From a checkpoint of a small transformer trained on Wikipedia: 22 layers.
Each number is 128 + 32 x the weight over its row's rms, rounded and kept within 0 to 255. Layers, rows and columns count from 0. Numbers have three digits each. The size before them is the row's rms in percent of the matrix's.

# up: layer 7 MLP up, 640x192, rms 0.054, rows 432-500, columns 0-95
# down: layer 7 MLP down (transposed), 640x192, rms 0.0435, rows 432-500, columns 0-95
up432 020:132151139093076116161174154164128125064071132117063152145126142100122117135114119078123143175174143082110146138112151097146139086082107105122159096132114068145113070166103161093165148124182109115115105112117156116143125068061165082124122131115113070157122136091124116160128165073091187166
down432 011:109077119132177120083139056095093167107178105176147062091113149144098157113132138182144141109101108140182086169150172099158091181119160115153139115171136163176159150079156131115076121136117135134145146117084107150121143144161157145108143177121155159123136150178104124154122124118153075121
up433 032:143126147096095115103128132188139112166167129116086131108150123130082179112124140108063127164140099123135144093148127151138144105143104180077100098108104096148106116139149216138089139205094104154084100119134124159101158081128116158117132108100100125166145195116082153133125116103065185126
down433 017:102131107143140120114186144069152170087076153093143109123100131143199050168162162111181182079137067150121100102154112098149164196107112125151189141158139120137167149092147118106198098086171158116121139159159167144118111170126119066101113156141169134121158117164147139161138156121143131125
up434 026:144131159172158119140161142137116119147134136087117091174098083114164127148144151136126153120182109082132124116169144121155192089084203098110184113137137163152109105181155171146170172158117127173087091185170125162097072069139033162146137127130112152158159088208131143138080120129109189175
down434 014:124161141116104135132154106142112143150122148136120126154115044163144114129126134096144116099078140170177183143085065169063083163162126160129068133111090079156151170106124081126114103076151130063096123070143072104168156159163172117091145154090157102154135217082149140157086143086139130126
up435 014:133091188119124107108106124136091095121090137115140086123140126158174153110127138134122162125108149084172121142172186145089176121117177118086129155141119131115149107101179175144147151072122120090142094120143110087107174237174041131122079155114152105105150152177145126137154116193152133158
down435 009:107156112120121126157136132137161091143134100131113162158063097122134086152112066144121125111113168195098170123025092137136133085156123144087092141066134081093183142089084095107167101136100092156132063147134127111136130063112177112086133124095082097167095110090077115137101109120089123097
up436 128:159141092123189106112156144133150115142149128129151057095063129142115103118111099071163066133145110128141109139085123171178108137157165154092154092118131066149126115185059163077125183120127123115074117129064148131212144120157126151156083097119120113129142175075169133098161094084093204098
down436 100:124123128103074167143128122104117112140131125096071164156171137113146126139151169185136133128126157099128105108195103109083121128123096099098071118136123140134132120088147123183125047096124114180161101089144112141082115131102129135074181170124155125101143079176099112161072188161194128116
up437 166:133136101104106133194151184153173126107140164092109084173113104142130125156147115127058112159108095104093072104083154157112086142189127159177127111151123125145091175108136184097157149078205104119181127152138160109117095075109092164144136145050132145103176125101127196111185120111178215146
down437 188:141090125137107119099149091116122106162138177128143112096201152161128056183144165140117147089113147143155113153178113110162164126166135105085187100128107138168146141145099159129105077159070138088123133133167102093145146163093131155132132127169189119171099111150141102130141194147092074181
up438 016:125110177156090114108143144123116135085135127096168078150114126125134166127154167123103147146113158092132111173151188123135183123117194163071158148157118140126145132156165153113117167116105166087063069111139172076123149195182041169161124153104102056130132156150162173124168151134109199178
down438 008:066130138104159164115186111108173103158106107107094152146063094161171107180066074139138143087181165143137137082093082132110115157157091143135101138070134115089172142082117135144120154086108085086153054179128113128149136094100189103094114127095189133157107167139097130167032142093115121107
up439 172:189062113073149134132063106137135112085147096127106117141122138142175165139178170146134177124123129150134121161116087099154086174184120155106182073075134095162129056131169155128113118124205139137136100107128130094117025073126122136102144148161103174124144160104106179130148110082126113068
down439 174:062145131154081143151147158123134097161135172121126142118154139116129116151133124119174104170107143089119086116144130154123169110087105100155076222149099138081114185150110099122126113156079115114141193158145166164161179169173137130158071117122151130173110111153105124109132157147118070173
up440 158:128106184077121203119151119096131109079139127118112085074065121132147083174105162107095135103181101087142087139138086119126091143135074123140158124130131145130073110111123105133110146133124114206119138061123094106146152063114091127159152110131058156141129104183170150095118136131107158116
down440 153:141129128125102166109101129206109169094112078070146176190143083132091118108114124118135156125125131156143167146086138198105143140087183101155122145132135179147179084143139116060112132189154152127171112086145113160054177154089189127111130095136166143157136161151123123130116088150128143215
up441 154:119084076070152129107068120124123157122185164121099131131142083135069148142093105091144165120173154144118166105096150094110087078119137157143088101108108098075159142137148170120109112125131146117057127119153115129114082161123167197127084173099093156099191098178107229122104178149089125141
down441 186:137165167176119119147168152123135093115086079099128135091117157081178120114121185199124133090098096130133087109133132113153141144142116101122167160148156143164080104161124056100119169107180118120194107112088109142131155134116082075161173119153106098134063126091113048147127061143169119144
up442 183:123119174147121114191093181108149125093123153135143104148081123126166127138062113160136148107123175097172160127107093093210134125123128089125145113104143141080128202154075187167163174112136104132164146145177095156193075120134110111138145149094085157150173156131158130143123127139121084090
down442 194:060119084102169140049122092127171145099126119186122149167177094204105128140169143163126146191120118149093110123121158142141098120184090172131118067168093154120174147128111136103091173167194095096051137101157220085122133131113090186181137149113125111140173101146123107144128122146097166146
up443 015:103139175144109153118104212170126131157122098086121159163112119138146111144114093169132167091186114115116096118122131086164151109124121136150161091085096127109132098165138082144164188160109098143130123174123136196118099044097120165119134133173120156087153132126097092165051125110106178144
down443 009:150143112106115099166107103152107131141153218144108122129119102098160098078150142112135118194150176124182171132123105163071144154129183156128138150130132128184135176110092135101121111189190156100126155075169088111115115170204129126119187160105122111151145168188210170103123081143134117125
up444 154:182144168149114140158073175118163134136111109123138026153112123134084179102139157106159180163110093116177180158121201080140077144106120154117110059109105167096143146124107145139174121122121125129083110100099180166109106134082122143161164132114105074096094132098174098146094096163135155196
down444 159:104124087114113139082169093132127117152103131166109186114180131134192121128148099120091101121093162183096073082132085159125120151150120149114120118113042108093154155139155111114152135211139114171132111110127181131101186093167160150102155113168190116170194135185078128128124105083125102126
up445 175:173149126104085144173053132073116127079102127104123144125155120113124151150154157165124144148125134132099087083126185102120142110136155103194160081140161137103138129184105101119112148117172191141141148154106127117144144136098111172134151105065129139063185074045058202156132101171137143145
down445 177:164155211128099125131160076154127132059161124158161171062122112121122158146114093124103151137123168113180192112103121108107153125128107125149093160144160130157119112161119134133111090091110098151144131194138092180119126184102120148132118134131065137171093064105099111128118112168087112126
up446 175:097145178111119158141134104100146114164141184109124107107126169232121107113126127206137098103100105099120133116148189120131079069112111151130167150173100164147090197098155104136142188134133160142063136108208095145159122115111140142123080143142038172104202102172125126112117138120125109088
down446 192:159159087140116149113113153115109132052156090134149180097141097059178121080133153097118202089130105179130106136104092151106125139093149124161037131127157086122086099169110112154152132107096097144195136131052157097130159116133113119153142124058157120130103144073124125164107115174127184176
up447 191:157129172156175130139110139119154163068174155141122112153177089107138128074120131179124124132058102114124161102084130065164122171141137131177173122132148169116105174113134177156135130135197175178166133136121168154208106103164098131128153148142092149155154122146167149128085131123100178121
down447 213:117097119095113157112111110091184146104126157150118094129135116242062094179100170101144092085161152115088087143149123156123101047154139153115106077106070124126143129164106138075160183096096169130052153151130154084094102131075151144128113141148117146120158092101138144103153146122130130119
up448 117:113116107115135108106138125144112100124084136141132154074202111186129087073060156104123109106160097094140144110088140118181124139125108138183131101074087104086063100142115125120160119146105091117113158150085123095132095112123140082126123121173148048180139130113112182102065143145092163104
down448 101:178151121129105147144111129115117159155161144082131096223081134121112134158152123153141123153132142162112136115167176171074103151100169106101126172161170178153193118148145110121089136096109155108144124135129134136136157130170114147147133119074109198077139156107144087135192093105133077137
up449 162:143139124086166138111112162160135112191116139099105106160120147124077102150092143114165088099087154101136098138152096110121102169148116166118109110201124150058105200103099112102127144133144170180133104164110143170144082089126122140154064144142100166088145102132169088133114152148121150096
down449 149:112105134116073122144139110131110192104145088114146139103146152130169152128126147135199123149190128144117160180062122131118196082081120077145125144100100085228163139171156145208123155087111087103137124160157149063160195134165084133098149135109134105149079130078108123165117112113127077148
up450 019:152137142154094096126170097153081129138173134134139110164124104128129186124132164110095113143130164086138171101144140147178121110150124161090129079157117104146075121123168184097096107177108090145084090105135172084108189134162160143139118121115088075164083172137113180105179125057094168147
down450 011:050076132132141173097143144101148119148129127099156128098101072168206108193086106137140091087145072153075124070137117134166125156157119121153155155117137154094185142072139139139174139098131126097133171184171106184141077180128120087143094133105158112089128136143133119157112105094145119122
up451 164:134145153150129170135060144106130135076175130154118147062178132152082138095139108176147133128124111131119157161141050161113135133121123176144118146159062154112089130137152085136081086123083170165125081089155113077191149171143108171156111178128122058137162108131149154131129109140109120162
down451 148:090116072106128108129174077183157073165078158095160082194056115154130169123102133136093154143129135150118141107080208116147113107142144091083111120104122092115189118111116177152115155125141127113118174132151153151094058123157115086084127067156139133121094169116157117155110118093167162102
up452 020:161119083138170120182138137093108098074139129064109102116129155109140088116147137081157131153136130130127060111108121101107150142103170081124201167151150194201160145132122159128153162107083167123100111136129112135152093133092067134129153138125102174176117085196200157130160135111162176112
down452 011:167165137123093101086119074175113116122076114134096142114147148187098146108098144161110151086113146159073127157173109166103059123133110142139044129135077099071114084144173168198122153112094111095129111146073125129118163143145182163089061152146171120090169134115020116174106171124125130170
up453 178:138160139163127095082060114112145112068127107139151152095161126140106073128140156187126144130171156156137125138159098056120100171112150133093150131160085134106086152137150126093148161128072164167069114129133136189161149067116128103115170088153042013116195080095152133134158198093146087122
down453 191:096103094097161128101121149138162133081141206211177079125113169176145177179161111116109149078083102118119104133116167142154084096138109149117045141162113126127161139175124190164094173121143115125103126116140123066136077196142092105169099215121188201136134166168107084131152116151139117133
up454 031:112126144156097149102102182173165176142189099083155166126144113152099141109164093149112094093114106109121081134101107108106125115137058186097145088137112104139154091136075099145101125155113117152153116109144130213123081050114139174119155151152119160137162086129096086150084154138100134067
down454 019:143134125106170113186154132103114126080058180156111104164118136102136089151111148102125125164122137148143114114176144133073152171130170137127127150196150094121103130112120133077175155176171109177078147150113147092121205129176080108144146159079140120169165148159179170105115106142116155182
up455 176:140104080081159126146151170121156107150063170167096083102164129163181116168150091107094106118087107061190136171121115114160101183119038159092129093148122154124091157127166148158123122103157147119109106118171157158167156090145147147207114187130108073142159175109129143117193147128162083152
down455 177:141144204114122156112153126126061177108170077090121149134146174061121141101073181102163088116171148088120124125147044081091183113114179087162101195107120111168153106112086100133150101100137103162127153155077119147134115129103141085121167121200154135121122087091104146134095139133121178155
up456 019:137129116149090119139070151120114126098094132086126169096182159121076078133128119109141115159096157099131096147110180084099146158086140135152164155104141107155153124109123111133077121103098155066143096155170142140173114095067162130079135086152098129107126120182158119183135145139144164071
down456 010:188050136173139089139124101170102114052107128211108156131078133109135146103080065144139108145160180135110087154182081160130130118134103097110080155154129102111145113138141158129143156168112132149119119132107143109065163093158182185074121166121134130192171094117112154068106143130122161152
up457 027:123113109099137123113151096159134075122057148171117166116133154151143090098092121104144117154170136103114194145099148111137134086144134082139105047113109086090100104099098152150141137100122094141175160142100152139112126050107198076119103106136104121118134085132123109176104101102066147148
down457 014:162106104179121086165076168081127178072195087122184112119081159147089198142182103126137133122127145132150081159185110082132086157065157087140146194179142150165133174146123115109116116149108129140130108072108104139158088147125099192101143169096077134108131199128082140123136154142132147116
up458 021:151131149138095105094127125180133119133127122163122118129150141112143179144112108118113127136116144148135181086088134160180079160092093190120119114112120093141057113128128124090085095199111067129155135112127132104129198039104196124099144089136118091131111163093112153149120115091091142083
down458 012:066063136149156088124129136156078113151105150122164081134150102125179082125161136135145087132098076155109113122155126078147211118102135107150160111152129150140122149075153164100185103169144143169119174099140104130120165146189086092178175149110152116124179099136163088136169119150133117139
up459 022:124143136134080114105067169103144167110149115116137165102141131129101134155093125148096082092079115181141092139068129136120071180096065212118104172088110153109161158111115076101080099128144155074178120102126114142174127148082170120083142149108150113114121149099130105132129177136168075051
down459 012:156114135130146114145137121123125101080068127170085112145136175084139081132106171149126131186153171122133105123181134135144209104128135088116140095168155119139118102153130157142092174169143111159133171164098175085078197078167088138213135110146167125147121052163139182088164063145086143128
up460 165:100144141147148172153136137104121133125198159104130100049144098151132115108128131105152110087154160069135136144165149117216142108174106178212162056054052102138113132108133133074097103133109065128115118102116127095148114109160097154126108133110113115125151153089156165122053173144118125100
down460 182:159131135093141143119129113131149100124106103203126126177099119127104109165111135110103109136144098161093139141133174109072095140106144076098099168136217151110130125150108130148148155153137167172135113124078143125096109174085141104128133080134125096145124095158155137109181138161092154161
up461 115:138122112158170122114124118099146127150089144138090099099054101120174082097157150139149106150183155106153136130144081094120105102122141057115146098151142178119137109135043179116170127126138114165122167137143151159103067055135072123150071114150125170149152085131191086166136118107134180169
down461 106:122123141116093166133123133150124133117164147084121127153192135140079164171094116105116113083031075144108100114134166174134122145121152185133126116143079100143111157146222079150072111133135108082165142114092110100142143195125187112101176132102150086100127190099067174127103135139091102091
up462 098:104135101084111127155118167145119154085120137127117175103188094097078165130111168073111136159130112078122086143105141137118102099128081164123152116154143067147125077133104099111138187146110091101143145095089151175149097054134148174103124144117082100124143197100147090141194148149151176106
down462 079:132156120144196103127161067090132111181142142143124064144084165147178073144167153133117119118100124197148133093176145114129112126125201136117111121134145198107138158111142140121157097106111161172113122163140099107113138158145084087146121149087159178106138075170157151099051133120075073146
up463 182:152156147078120118097128102119098064116165132117070109169173172147166126148108114212097113172162154116088138073093138107200143156148149118135098092150138136055106148171166128108066135124180114131105118154130124162194123080141153140134124121115135111156198156166153157094114147149115150065
down463 184:102072111179197157164144194109169140109115177139161148086166115178130130120200140115135108115082162154152087145132129107189105137118159121156127100135092179141156183117114201094132136154110144098131097117171148097095090131091108146151127113112164110123128153100165105167185164116103089128
up464 013:146106180186095101093119107108102108161153119099136134150130109123161139124150160139103140152143174092105133128148148104165144113108166129037157111139125128173133067135126172141162127167097081154119120172127201179099151024108133174152077144148084128124162152154106115157151093128088227155
down464 008:145112120126085114117145121141165131090148146169144126155089063123172107134158088108125100110134159165154131133114129155116148141094145132105130161128065158120165181121083121152168110127138158138127111151165099127127076153155139112088168172088089095099150176088102136163096103083127109156
up465 021:154123141175210117153150111124135109090137128147183059150120132126147127127165134069173132108147127139129103136117122151135162152141207077117200121143122158142073119169167141081117118141108149111116132129127144111150158130159121128137167119134091122162100103190206197140163092085129165142
down465 011:103158157082084134122125097123111125169068120074131127091125137163129164142088146181104108092097115115097157140089087137102076121153116167171037109109094145076128140127116118171130139086069112092136069092133080162140134135172112134127096152074166123079121155095094084145079141119103123114
up466 179:139093122086122089160089169116131071093136153080108123164168176120159141151127128175098142093107123109172111124164086106155129132205127145128194119169117172067115159141099180102116075101204151106167111189230158172162116080112100098134122111134184060132166168155126113092132109117120155116
down466 179:136127090149117144101123163113121103096092135096082072109123095140100153167147101131165140102127133169182078137142153159151132178135107081157109119132211173136137150110087158098089156154157075169105157160118126131111113113213120142143124107089127108096176181172153123123135129101115084136
up467 017:127124091114181135153116125139113110076016170139127136099154134124113079126127148088172167128155151087139184155140156149109156111152167035240147134103142111101090146143156151122145143099118107105137093160109162120169137134117128093084116096128085122128086110202140130172137090102147171186
down467 008:137120162162061125171114085115118142106155103111189144128069105176121194088104085162132085081175133111099137134106088105142102173128102157135115134120149134130190142140123146110121105088073133085130063107138096162110125140104162176080090168124123119150182157085108111106159208151136115095
up468 015:109178112142080154134128174160110125123101092125100163129161155108127069167079058184109093127109129190149069146072144101100097184154097196135104110090078131114168193117122053172096144124110153096128145128125085160191112095066160116097134140137124149068157126116139113134097169122132089105
down468 010:149086105113151088141073105135085117085128198131083075104122148116152136159104183138129192200172218109138137111085084142139164093133120066101122139157195158129143093161151163085086125179155168116142159119110166089121140149129134158179131123150118095177098119199138180092155096170141137132
up469 191:080196083172163150153137156193121105115063145099128148088076127172170149111137159097132125127160149079148116155152148092111127129132191145123052138114147210095133092131119207136142104141161114140147153115135137107168098110100138154148177109029137160094242126091093120122137152193106135159
down469 187:088170102169161096123087101122176112147152090180123147174180190126112146137148158153127161179102101173135126152149139087140135099142105172121140116137156150129112165113088088064146134158132152153104093179161145149174188131151139207192161140088129118102144160142145147171148106144182089123
up470 016:138099111111096126111175070129136092151092149171169136127121131114150122095110143152112075179123156122116155143144159163125124119093140146098052080162138100059154141087122135172130122089144154129140154083129135082091131161148143082128108113099141080109182155074103124079117141172086086122
down470 010:149118069164138091140088202094142139133163078145168124155108177125099080172168070090151154124102117158156116189079155091149092091111095074113128157110127090156108145090114101090107091130113125178150119164106145160180083084101092121121171140129110154115071130117089104144099157127151119130
up471 016:122125130097178148154121166146157120109158108111151118094121130164119118092139136116154150073138044151131065148163070113101143120136123093122138132152114155101130140162107108134177169079122161122095142096099092153104091210152024145123169190111166168143133092159160133110120115141125103160
down471 009:118238151125117140128141120078148102133066112100113150148097168158090131134100203146087187195135181083170158089110118114048092146163136169136122138061122101139107162144125117142092140121131102113145076140113125061145161109118116119131106115128113125119097149187105077133113156134119116130
up472 021:128142177092122132136106083130130110137143132141167107117164114146113175103096143180114128149099101166137154118151128186106106155129112183074089120102120131085141180105144167129093120112145134098104143091127115049081197204176090112123146117096154120133148193083081160097147148169113090130
down472 010:129145097171153136085152203138145107144102132094118126136115176118106041180128154099116141112121103093105146132043139095164102109170131068153149108109101132169120104100121098139162107144119171149140141151089170206157040088109067050132097077168087124106058085150144097143122131124107086085
up473 018:155131136120133115128177124201142115085162110115101099113132140128104179122161151093130140165162094099122118113154153100130172132108165117055222079144109099199094096166134194140116161167100132136080093106148133142108168073145075182133145140112112132179163113162142158108144130111077237102
down473 009:086121133114133125067163100108116172112096156133170134173126114172180114189103146144152131081131121180116117137115092164120085175146116117145065131094076115098154129102141149132127094126127148108125102162144051118135140177126155102085134154055138100116127189164119078201074149061140136144
up474 158:194066123158108114134159199087162129149133191150122117109111108153128108118123127153145123149078123137110114140121138065143085115157123139127153072129121121162089142143116184099108169119125104089149176172150120097186082163086069129162130199068111135096186088154104130078067175112127107084
down474 176:094146056137125170142143072154146144144104087130186160134108145092137177156109119121118140138134095117205195101105111195125192076126110131089139156175150112176150152126114078098132092111127100078101055129099096166105167114166164151130184063152126085143059123135151088167108118152136106120
up475 017:123150139145120129117075158157135132139144138083106166151171088135079123145152139174109137116134117102125175120158152153151161087104099166152097116061113097094129105131141156136098129125143116147156096135166134139109113074087113134076170114140160126134137119154037114201055161152083158122
down475 010:120090154148118109164149158114086135095108149159116116180092092107195091101118140129169113133163113086169107137131112054111105194126160109101195134185137074198126163088123126059143119183182132117070139129130113127104138133188144095135127150143138109137145172146220164098169117106130133091
up476 173:104107125133137172189164141105180080074185168131167107073167123112158196146118155216128157145107123076117159139128127105171082160142053122136152146187069134134152150145154127108107134128133105176114124160185106131217108133148123136121132120133128083142178135122150168131112135083110147124
down476 194:139140119091119124103074092114105164141096104103086106117097132171145104124104158060169080119135111158157101112132141136109154088094202168099088140091186131092090093120065124102158084118136194122080102065083178107053129143125142102150136158141083144122093154082101106111115146178137135160
up477 013:144105129116171172105121067121152133145144133140170094069172192154110110114128118118187126112126085146138111150120122134114116185183144101137147169144157160154131154094143116140078075114107171105123158127141113145097153163161126146123168124142146216130149098177146173120126080147138060072
down477 009:140116115149121176116145156140139124142118103117148168136077160163114140153129109120131163117154129110059137069131100150132134102149096157165067130137081115072062071164135131158153152098098188102137136110138104169130098129090083168105089061123098156124092135140088062083082180124078188200
up478 017:169135149084142158114085165157199121106086121126107129073169131155099141052140098077167175112192068117151131153103117166143090100193148132097126162095142068101085124148142075099138181122136092083165156095112129149162158166153145105119151120117176065172109174068154122133141059078114127121
down478 010:089156111098128170127114063058145148181131150107127129115126172054143117149180183161105121127114115157080120134144127112108147180133117162123142107120142177152122167123081114172158117121121128126109124168114131173124116135135076122110132076084126170089121059169158172132165156188153115138
up479 099:162142145167160102115133121058145125115111117122092111155087144107130145111140187177137126141142128115126120133194142143139117123139141121109173171184128144136133097172159139134138161097162134119115102087169135066104141175175052170137138127106114118160146135191169141125139138173185146182
down479 085:112137097075090152140136168185114108199112145159131139119123121125122107167078113148133097073133090148140147129034142108114135146154118140136070091126117128121105148098128102124095103197143113149169121166091088173121091072079173099112078104164165162104115135082088099161109128098070156083
up480 016:118149103136099129177113136132121148093110130022078139132150134105109102171131131135149154105088149112115101115116141093091150151078107126158183183146147176168160155127146134140152172113132132114107079154141120122153057160050056161123150159121139107118155122148121118147115186182116155105
down480 008:132110126128150105113148141173098121134062119174115153186113095157142127093097125149164116144169136072136114157164147176090115130140092099129087081154117053180094148124191128141063129150169110092093167127101078088097196087151174093124131124173160127144146096137140122148117113124155127146
up481 145:122109095069055141142148203157117079187077151101155119204159114135083106179181150127083136145072117121135111142145139152127065093168139140089156095130119139132116142153122122130092176106190090094098154193113165170124091151114147155155082171105133126136152166134118070137095110112113149114
down481 129:160121163201145150141147093124141164060128109163127090115083095144110079120103138136102101074171166165128154093094162178179135147061159109138128128164164112164144159138109064094133095083057184148131086132081126155178176136168151131085114078143139122171128103122123176088066077136105106044
up482 153:077162091124132107076171154114139120150142163128030129158177092140107101076062140152155163107100137106153148126156113146163093115174099132131131082126103157109110115201097152111114141148123116087133087080130103068099057111167130111108111141115126078130117128125117155120100143186100162096
down482 159:149139130107088193203124118119146102107096102099166104107115126115173127163173110142128065132161102106112193130133128096053171167095136126073123161196121154162136123098154093181160117105145121201072123137060141153132140124107165119105067109160140183063120152154076109096114116095137118127
up483 020:168138181145162126101114112157142134170196090100098091116135117138169178114161093132145141077154072136122155087134083140177111121177131129067182108111114125154082116157148151134151135178126104180106149157106108184117153085147098179146131129121154160151131118144109147141105063096086150113
down483 011:071127110097092163110194125139150157169138188090140113142115063085149100133170175091142127154072091153098138081129129142054153188138151156177128142119106169156136163108106125127168123126143135117112150095186081144107137127132100082089161111073113114093169177155164096149151124118134138188
up484 014:133150137096121122142139111124116073103090159078080149118083139123144144139124106114118159170146162110090101135104147078111124135089123053145162165212166129168171111144104127105206132133145085145070151152124172117128089140118127119187105165116072093081143133104186157111145145081150156215
down484 009:102140163078141137126123109183114153186141146121134118124211082158081149129110120137077155109112120102140108132158188204133131127131088151152072155065112168162101141112187110205071150166152134107156106099119082149169125146109137104108108133170147140125094112117067105164101110169161091158
up485 025:116139168179116116115071141101131181135211091097201102151126088148125160132161117191124092082068125141148107121114098124110114161164109210051151150120117167124157145106141112114073099129153159082133091104154141103097140184186117189152155152113130120119141141108104118088127167148138100062
down485 012:081131181089141161155159182166158073127040190138054140139141116059133064195063173113112112160148122083100138132143095147110135114161145113154146123139115070088113127134106095147139163164138088108096165179096153145152127059162082091152125092127143165126091097155196173112115064135094153124
up486 125:072132120143128090126162161119108135082083133112098118103126109137089154067088128099124161147111152121112106177108115138065155101150182128149114107142103102100119148112105117139030195106108143122127144179074164108181133139121088177123123138117104090109144177138079129100182184185109202184
down486 100:195128125146134137192079126106180119131159117104145098174101122126187094195165133196075137133169131117103130099134106123163074135133091091092122119121090158140107116142165111097195067149128148155114150102200105154086116056123143102127152129110140153155126121134172103136068080113176100065
up487 017:109143081126144152137089199093106103070057121112122162117097146137087095118102114112119125096140133134128100134068120113149131103159145105189122138090102115108130121118096073125143124105106114129231127142073171143144080086102186093092163146106117112116095112156145091161062161120136129085
down487 010:149177129078097133208068050133082129064124167140059150108108171120110128103120204125116119177106140135117126136180105087113116145103145157090154155152169147131126153145103116093085172167140072130120135152097148158171150200140109140167097151158147135104142090127136196068203143188130124135
up488 015:177144112118084105103128117126141181134139148099057155182114088083157169200107117160117136112131139156109165097117078155166045138080054167135103192159168172150117176116112126097175132183169087168129123124142110091122103140082103166097125140091160098117161119065081128092146160145145061095
down488 010:095100158128135135072131135150103098175121100150145056119153057134140091096131150124153114148121063137180116113112182145138195101105083132109157101154137126131108120101201118129125119151192149119106216101115068166136178112120102055193161122178163131125109100132148152166177077141105102156
up489 165:163108190147110115142146136156110116123153134132098127184172098129111088134118121141140084076120130128111196092132168111074084084119108096185142134188136151090099142113118094126192103062106136130115185130178177113124112130078099114096099086052120182120190097132064107121082121126112157118
down489 185:175114179172119112151175110165117148138134126134148142076154161057121130098112144135103089094153150108184128067156101145097155128118129150104118175102073129187080161090093105056128109078163129140108131147083125156139137113137129122149129145169088119172115125108088098056160127151127123127
up490 074:146137127205155119137126110110117175098209121130198067147114132108168133087191134133152089082132114159106070101107079149153116133150131162063188094143128139180109132133125100083108105147122131172148134065138151118133139119179110147162195159130102109196109085158189159105163108090144145089
down490 053:090128092064110118096147126172159103156074185097077187095138097151111122209023178125116118121101135106146171148140155085096101143120165134214039149132097151062108108159126153146137154083095067101101128194108115141146111108095117116123086133113177134089152150113070081136120116156115144178
up491 022:121143135151105137075106132145160119144135128160105164129143142146099126117132089133119080119122151114110178117106125103163107099158105143131127059086104055115118091106106127161089105129120089145183127134129135154115138000120192108105126096167130136145135111124086099168090132101083150083
down491 011:163070128128135082186110147119099144060148174109127116164085122095135151129166139123159096158163120128160101168175102104116144177089150105112144171169153137149109157112091160065164138208151118158103144132118130128126105186141085133153132163121122133107166157138171202068164107138148158106
up492 015:168146130159078065095157109163143147144213114168088113168152127118090179183141094125110075145144158124127175090148123137151118120123111154097144074147098124149113112144154199165105115175139123125092088126140104112096191075121125153117084117121111098112161169111107154142153160104081128129
down492 008:082086133083152077124166142133113127139126140130126053135167080113160113176104135147149149124174107165206087115099120121154156182141072077118119122134134160153151123058138125097128083142199169122161137148145127102147095133140088090156146150116171099167119153107131155178103086103111139110
up493 014:143075087171163101217134062059093137159138130097140123140113081100123100135110193144135144161106121149121121122150108129095140141080156099099128137161194229154146152116137200097162139118118180160099113167113150116148082157118098130164130125085135140148132099161152126102163126156164095121
down493 009:184180130158080165110160173144152126134122102171164129104146135156134113127116143107139130123089106140085165146161129190139110085132123104141067103112106082107123114167173094199102132079099120109094127153133159172120152096152157132098136135140093123056151098032080102184131167091126112170
up494 016:171131151125106097154160107161137116098104155142132112135115155119133219135145133077162134185155179098106172078116177142130111104111117149118160078138143096137109086156119158099099129175087082145103100109153180081090195068134130138116142109143098087179105208101113162148151138093061200132
down494 010:070080107105177134116117137144117152176124129163175132153143081151125070121127087125183061086125057163100117151145144123146163165139099140116141143096110128148118120052127092114183104142122115150160142142085072186158131154147105072113142182060140110116166108142128080187106160130140104139
up495 178:172136096111149165179093118060177091100118080141113101109119172162213141147064164161134134154153088048130115178131128120156155092182153104110099124180099163136119177149109145078140149127174124157122105171123139157157125062105119139147127119140137100167121130121187175186139111184116143151
down495 167:126208126117130172156150104122192142174110060151132113164115213166155122142075189096163113130142122100123113187173101153098194125125133151090161120080105130107184135172079174153172076151114120144126094141152179133083115152130097070139136127177092146103093127158074110161113109126137144160
up496 186:142146139075145151147054142139070154145109127075100087105157178125182100114135118130097101128130085116140121130145136125164140153174140104104096068159175148084090036091157131089076162131138177113143108141130102109191143114138125154139100164047120096168140109120124136155104174201080123125
down496 197:130111077117089090115164101082142127176166159120132204121118132135074086103176097109129123106055107171107197151140141125126111118146118133131101075116099076170137165151159153104168163169108134131130151162162126130156165123149128097100120138151187079083123136108161182173206176055109127096
up497 016:147107124164053103132080101092118138115116161084099127095200160101067115144155125138090125164087186102175107179117187138099154130069147163180125159106156113169183117071176155132069093091133176072145080139180158099166133105089155117117139077132100116107147163157125113184132159138141143083
down497 010:190052104112166110157147137158106118098096095144101141151059136151162122112090055136181131100207131162095093136161090162189133153157074063090099100180096075125119128164138122125145133158121140139121128183090116140084141106121154162116110156157147123160135061109091142057102141123136157121
up498 022:147137118093087106132146154220135091063063133159074156076144188158096118177065130095119154172140150084132136093127175125163116187096097128162109125139112092131099090168132119124120153134092102093097122119098090144135184100070151107104097146124133110098132198127142129140106112105104172127
down498 012:094138095146148093138123096072092174095141110130166066140147136126171133090202105174132125167155150149131130147097134121158139095121114118097171107132136169189119120077138135090106094171155176140209151105138155060117128184139120091173135150102185096170102122148139090169138137136137101108
up499 013:117118139145186143108096058111145114112142154137195060084166147151101080113174144158191149137139079126120117163170125142095162159116169079125177106096158144147176171112158157139097112065110192069120142091186145124084143111141072155119157122174106209142144119189127154156112085172089153127
down499 009:142145150153130118132134148115145115139102111102146173166087178172106139147098046126135171107159137058123118130126083111111091128142104127176045139087055095126103066161122105136185148099060135113121078142078089105135099146112118162090100098132113140136075189132125084111080138070101205091
up500 076:072143119132120105157161116159160095108069130132079182102179146160120095163075174099171109129194083101102169114132091142179093116127087099158114091143104091081078121163076095111211186112147127111136152139071084136166057116100092092134123150122195106138158154158138160080118113132123129161
down500 062:152127136118093158122129147107076181135171119137165081190112102111155159135181107145054155110078143176129078132130209118105127132120186143105157121158163173167159126134198161133056101150108106140126154121151152094085167120153114152152130084102088158074116139124122088151125142074156117107